Weights of a small GPT-style language model, trained from scratch on English Wikipedia: normalized queries and keys, 162M tokens.
Each number is 128 + 24 x the weight over its row's rms, rounded and kept within 0 to 255. Layers, rows and columns count from 0. Numbers have three digits each. The size before them is the row's rms in percent of the matrix's.

# layer 3 MLP gate, 640x160, rms 0.212, rows 43-83, columns 0-159
088:122120140109164139098149118121151144134180116100098142064127166142167140156107108131115139138124160090159088149156119148125124150095116124100118103159106187154119156149156136129134120163120098132110111160115105116112096108112163092114119113083148102116169119095136139128150153107115149087115125121121129105106159109111146120101143158127145107135119098163103144109149165155158129158120169097120103157145139144120118156129152165171129129069164089109137126102093108139111172146101129
130:103154142143106132131132100106127137139108124126114113129151155106124152124166145127082148161097114106179074136150111135161152134133109142151094161136105145122129159139108103116125125101117166148118158152134110134108123134159161117121108126103070152108129149130091138138083148156129131113150065094148110115130151162132090129100137099124099087115131138110162051151167137077111115161124118134084114116121097137124097113098139104070141179163163116111145129125147134128140164121129123
091:112147129137104052146090164147129128123104090134104135149118147100174114102107114142135111148125143122141145149166100158138134122151111141123117110125112122096179146127127128098130152182120112148146112135124130135128172098133135128147160122115166096150111115112115183114098130123105154098127136072131142151152152122166175134128120142112112130123164144133099135132175118128104078102114117128111127189168097129141102140035140138117148111158100140145161145116090149135106136111137134
103:168126145106112116138138122122144094189128121113131160111160151118081161114127142127083098114148146175092130115118114141141169126120124135146113130158130111099064115172168152124125091126124107108121114119119094143162146148145093139096135107130103184096121083100142111135128114132140166102137074129111082108141122119177130120156186081111121130105112103137162114133125144095124145127085110131121112147155112116113099125085154104134158150145121107123151155096127106140165166114120150
118:123139110108098108131129112112179136109160141115143115138147158138064127125105085142122114131131167145128121156122139139159185144209089078157169131176179173140144161138161104130101138129144159126122137135171116120117163107146125164106132149122136098151154097127154116091134137110159115152149125105119141133170180133088101108145120120112138136146160145092132156114127081112132132112144124161152088146132113137161099143123161142132127127136132148109124147132142118090129106134094098
101:104142127149146142148176110121135069136149140148133095146112071092113096116138135138120137137113144134172131111126165125121141124135157129136130155146167112104142109115105115131146127174114176105117110124105104084147150154142143134126164112146149129159082143148146121136136147118108127153137138131155116148118128124100118091116103081197111129131159079143167076119186104179123156095114171134141117133083100176166134110122147145084110155128141165138130126139131116142140139139132085
103:105129111140150097110129167108130079173125104081153156113122104142118162099108137105088105125119094128158121115145145159128168132131132144130129157136087096127115143111153105095153161175115139147141120122133102131128121160162160128069113123096112122139134157129176133103136103139120083107118142121135158124163165132088130106148159091124183114156167140154144174121132123152093130140124081131157122121138132114167144167134186154164123119160126146154118145166134127138104156119170134
089:151145133115136147139136108158155111144130114115109119143149124182111163074114108125175097124121109129138148122143125112106149143140147162145080138121116104122155112159135141141154147135155145164120135125126137184146101102128104138106146110177146164104146123124131101081132095120119154135147107117130113086123185122126157141146095165146137114157123155098094109148131103124141150126091127130124096134128071130143201110154145108109166118121135134129146093197134095145099181133082144
110:137138134156159166148085106139152142103120147131161112125159109125119161135141107131104105109118154115131128097181102138092153107103108170166114133116175141124109123113118095102081149104140104152086142101135146156121127107148128093156121068112097072078098110130143144145144124149140162133141124126122135118126139116102126107120140122106142120065103093160081089111174059120156124154133128132123093153104127138134119097146154110131104118091139155148087107117125114146125144131102156
084:094124124100177119110166096090091142124087139129167093132128121117140099170087107146128127144113150134114122118156095164134120166124097116129138118154089107134155122168137124154135099105119140144117142121137110163141123144138131106105155135127141124106149109095123142132139137111118107141125097120081125138142099120133149113092124138154100115121127140087105091116096129097130143108071102156156126210141160111082130106183154164098127109127137151127177176128114142114108180099160122
092:131099147105151107104151125129144169142088161112128123109087151109136105144082122131124135104141181116158117119112130144119160114149157178120146159182104143144162153103140060138135126142148101148100128106141152179126121092158176111142138131130127120122146167123113120156168130139101158112137154155134129153161125156129133153153150148160103096144121141148148112138191167146130178109108153126117086144129081116123130104148145142104154115183132142115133125110119085097153096130117127
070:107163117134101092128115100109119081122142106117104162133124130120069119129068142185121088118112156127144083144128112138142149140102151124114110132153141122122066166153115108141160178137098173130113124133128111105124114120151135105143124163104097095125155093091113146118141123129134114096146147144098067089107148138133151159125106157174135145127169113097126139103112144109184150102152147094125117105129116122129145150108099136128164143111166112099078104118127130161118120110131097
107:170151181138119123135130133118112117106133137098143154134151120156149117105127149152095073140125094115122125143128127118121123078169133164144180109127092092153131108113138093132124106116128083172118106124138123165085159162123107180097130103097118152173110111135128149154080136116145177126122151152112137152123101131122125118158124162135087106121134157199089101088106091125130140115104110121125123109112114105094110121115145105117118123123098102120122087128190132097127130123151095
034:128134142077101139141119127137125150106133164125131145158143119101083148131151128142086149121130126163091121131110105103179117123103140122139128159151140132112108120121112088088152096174129134197132116132108163108138090165085144101149106131143099075136170175123106164144125118131132113110148097126135120143104216112178111085163125129143118141107099148126149126152113136159162119145132163145108146137156158124159149139104124143111117150136086125141155151104108157140135130130144091
098:088127149151118103125112111144159117132133112141097129126139173110131136103141175194120127128108133141134154133121109132144160165111140106100082127100131104100185147083129108139152139129192104132135161139142158135125088120130104173140115126168163080125120137126136109119137163165113127197113124128160124120095128128134117130142124113146137098148135130143128206125125137135116109095092150133088134100092108158135127125153128105106147129087101098141195108126124148164153120111141125
103:134176152121119130120110161129147109121146113125160155099101131129122086122192145110120173132134146143154127112128131175115139165144107153168138128156154121142111110116090115142103164183108091089143092123157136096138125122112113088123178154154084156101128127103123119145143138142140102111091138096153108131076128165145115116110124170144092153110170124163117141148127131128134110081095117101130103184099097096116134154102151130127176124149147129133141121138103081151122138151151132
107:111163143180093175145156125157142141130127137150194182149122126136136135134124121114111152177086109129119154140152152156112156175106099154109135159114189126103114081105154165134129159119127111160132134137135161123081090105117144125095120134110119137120120140113134104158132127106123129099129135098125126120144173101132129162118110155170144118166153134106133147135149134138154103128136169139197156117171097142095156124154101104123173148135115110133150131132164146140143095101147125
114:129059149102137144140089087083161117113087113111130114121072139163156161096135137129130100139143141123122162121139127145107145123156153118094111116108118141149129177115130087153131153123126121090133139094080078155147149159149149135122124156147140115129144178110147102152127141082111139144136136134122122101111110152155149158127138136121146122140154140115144177113116121123126154093116141122120133107161159162102142146129154119093104108135101135133151087122155110105056155169072102
070:103134121119115137106110167132131135137119132108122164110118125135128137166112168121133143130129217154112126135111131101185120105121149132147142136136109144131153118155157121161184113109123127126153074167159187137135121116124121128149114156101181134104125172104164098100107127110133134101099149123144148165140113156110155113139118107117108109166139182119125131111148162157108110137139098121104149133105138119097174147062147168159152125172132112097118124133085159098110128142113115
079:138096122128108193102167115119135154117125131138159130138133158137104120155114109144094120157141127124120106143142170143099113120094142126154156114164130132126173152140141127148142111118128102134110159131113132115133125185119147118125119144114126144157129172136146102123123107136166162115128155182086151151130167104133129161094186152111134108159145130125122137128163171126100112114178187178132075092140103147162187183118150120144118121158097122121135180146111134116139116099117128
080:128145087109146106149076150105157154125089153157113202130111097106136132120117119096128147094157084127132112081096119116158152138115127096125155144148132130130105094111131090143111125122127083144164133099118153090170188168137095102161112134149144114133102119144134130104104127115137102088095079132107114159120131144106167134118104116097088087136116138128131096141122137142147112126163075115092128129124066132142117139124124157151125139142138126096147140153163150119082131116138123
091:120163102112121134127130108110077132142122108128154094101124143129103107122141120111139126120149179163140127146082106153124163135186108108109079155125110132139156098105103115137161174116133133143090140105159121080134145166144139133111128105114126160093119135111168106099116130079126143121162084146118146146129120119141145106122129083113111108088108110153124121103163122116138127060176184148128145102141124149120076121144148128161125150100138090093136090123145150121155135162150167
108:133143131104102144118112109098080131105142153112122125131121094131127112095103149144148088148153150103180103119124064093144148092151151136127162133116144098113108139120160118133121113166158111159103088104144096109112117139137102144104097136087149091109095109125138130157147160120128130165128145110112123083134126082093154149115112154142099094152170166151120105104132102151163143104077148100178149148137133145136178183164160131118121117116133146133169126126141126133135164114111106
118:153125111142122101125145127149099164112092150104136137149188147101102116123133143108152137153126093128135109134107107105137132108110115147117099098132101160157122113114138118113159117121137169108154142141172132117143159141108108091153110155145136173068109105134116136150185148118135051102106130071120159088105128109107161111107086074123156147171133120113134114135102165117139122088098111110104127136099138101118129110105139127125126121125142132081082142110114083097104144130157102
106:139110140122178102114113110131164152114134100116173182114141155057156106112120092144136107103089074130113147121134136112112127134117087105155144125129155159144143129147134087101105143144127153134131107169167149104137122096130115120088128130117117092129127151130100115131204125132130120160104121087119135116118122124123135098114121181114119122130115149086125078134102146141147109094083117101148141132173125127087113136150110155135150150174173114135111123138073125117154166111117106
157:160114121151130110155144123141121148094170140111129099115130132152125121110107091125109140127098107109163149129139142110135151124100110128126104084135119171122091168095132135144110061142111200138110144188093100113101135086091140109157140116113125156147133140152141110124096139174147145137121105157137115121157114135145144174091122154097178155140128120112138132094119132148138099097156117119148150137108102116152075118170096115131111134143117179204138118129147133154121130132162113
119:123115112127147117171123107128117178153145090074102168118143100168150140122162152132119114124111150122139136131136100139106091137127122198200147123133155141175114151098162138136092112133115097101124140084117117147108113124156114133102098106119114107114131149142145138102135142139135139128146098139130171147148124058126127165155172155167126120128124159157139129161129119128100086137107131137123129154095135097122150108110125116125131139142123087098162133176149108091117096107066129
102:128136148061136157138139109118137110119111148165150093120074122156092132103127111118130112088128110153156117104138089143137170157088151101125157172134084159064141150142105058130150135144149102130125138137145135138110159159148140104116077094173133144126113127128164127129101151149132125100120146136109125128152132106152109132134139141107099138088119104162133126100156139145169109170095135148136085135094097131120138146146131138120088105155076157095117120094111130113101118106145118
091:127117139157161138118122108165121127124112142172135131156101103150087084148116083129116113191167104176116118150099136147148107123158148134138112158125155105106153116137136102138166141101136125103108116171143125162139117142099082125164157087132137124151113110084129099137141123137149163111118106119114107178112107088144101133110095147159117125164104107151100121124143098160133156120119132130119069123146115146153153117129191162138127150141116130170096120140157097125131089073134153
085:128100131138156116158139145079124128144149112102121073147107134146109093091126120144127146142180114154111146144105179101112149134138114099141162107099169100120151133135133094126078109162133115150173080112151146143166134129137105145117126130125139118086166158139155122084148113139105107127161138123135141173133140098165160103137120138094120159150109109137115112101162126165116147141126134152135106107109117151166088096104152093109099129151115172186147105117124162111104158160090136
119:126091106170127119152125095084106115101106116128145195119132123124135122120117119106082176131111115136140121125129135106135105129170110122165130135171161138078137132126140121115158147182151132093065130114116174121115139112165172139140092124146106092112113116114116094116101149124125130103132080068126117147114137144129113160124099130162105147120129111111130086118133127157136123118129093120143141152141130178133130157120115144103133161177127125139153132153087121093114196102106085
099:088131165112127121126161126119111153100120106132135146133111166115143106135126114129104129115122099107127170161120101145138117163151151135125119155117179133096101125106111141163156137097158097110105167133108138169117104117079155115135118088127119105115084125153184109118126140119105139168130139158177113130124114100095080139147112103152137145134123102077131154116125119114094159125106147118156087170180087100088149163188117105103134096161138152141169118122110093129119139129147140
110:116110114103136097148106151163133151141106153144118139129113120168099133150133130132134138157115134151116101147086090120108149119120146149155139184131124120127139123108045092155200161160145126141139150116100094137154108117166125165146106161145086162106125192143146088076152100116147104102109088125135162126131118163139120156103134119158147128115143108083116102101125156118146137127118155136084095127133065139129150127147105126151143134142115107125144108123106147111143101128135158
115:104112180150163170139135150126136140124128109188126105112101140122129105145144114123137112133106139139165147133136133149147126121135120171113170131149157168142117174131094125116117147117119151109156150140115150170161152157093105122124181103151080137054080123126155116162127175108165111119106103113106161190152149140107144131148104126154156151140099130127125128126111094113142131100166083155129088120118137105115141143100150088139146110171132136160141115162103139147144136128109119
125:121132119141080103134110119153145174129116140110102145125135159117161120174106149097124129129149146133138140146130121154133120168113104082142125152141169129129127104097188143152113123166191071106119131134075100154129099126143088146117128085124105130089154159128158124144120135124116152171118139115133177151122127123117085145151192134082101099135138167123101138126102141154112116121146177121113142137132105127115144108135173115123137129118090181120143103158132111112078133142151150
109:146140127143124135134154139119133087117112112134141121128175136109141125088145158107109144147106126138143120142126161112131126111151156162096112136140117121148180132149089110144129155105159142146097132131114118116122108092151151157098107152085183151141111125127169107106188148114168091154157116093136154080125121116088132128102134075127110076105112113114132092119144104129107133134095157134137116157098161120124101132113128169120163177145082173099123139147141152129134162063127092
118:096155123144164053135129131142125128118120117140160121115154146125123166144131150135086135109124138193115123148139112189146144173167118153159107090145162146121155136110115118150133118089122099140120108113159140111153126122090140122148154151114154123164112108111127133097113139116085098109140151113106149119128133095134131067143185101107154100105135119140116111159182126148142156108090138141122094106106104079117106126116139124131083115156123123124156079128072110151123153130114144
106:157078118131118122105113109158146153121119131077161128104143144162110100111157133145093091131122132121108093139140115077155137119136181161165130151121103150140100143101115118138140134111130099143113174148132119118135068141142141095145078147143127166136140119111127130099142114112108157081147108134135131092114092097122156144114148098129122160110084104179152104106186123138132118125106100114121166161163116105107135089167127163142164109122077127128083092117129104116132135149114150
112:113149089151155091137087133144101169106128156130126120111145154119161121096083090152118096109114106107104168114121144134141105101105105146120111111139146173133163119125135110135100118153104078123148146181150170123139122134150081157126139115130129121130111086120140134082109122090112162108162099123122166108108113145105118135160153180090123129100151119095119136154097111127095130127101111132115074126134139105157097139111173092118168148134129174099115130119123143094175129136172150
086:102134117095148124163092161132141123091091116126133138105130132171127128179135144168152130112120135126120159129130113115136138131150094137084130172147110121128111109111137105095148119143114116155087116129109150180158107112118160157151170140154110095153118081110142125142164101132157125128097193116134127127095159125157186096151152131137121123149153131121150112104180111087127122120106129128122188119119083120103149115115138144097121170141170136118146201118129148132141112146128171
114:110078121114111119141118112117183127127141129164110145105126121085121118130133095088140119098120123122085151131131168054123142089114124112114096109122164160133125107118084154108127099165116095165134120163107131122135112121115111120164049123138132108115132135167159113095090101147151128090136137152122113172124109153119129114104101123125144141144166143119115120128156111120134150133136142109086106139110134140117094178096159105110107135183096161127179102085094141119106113129130143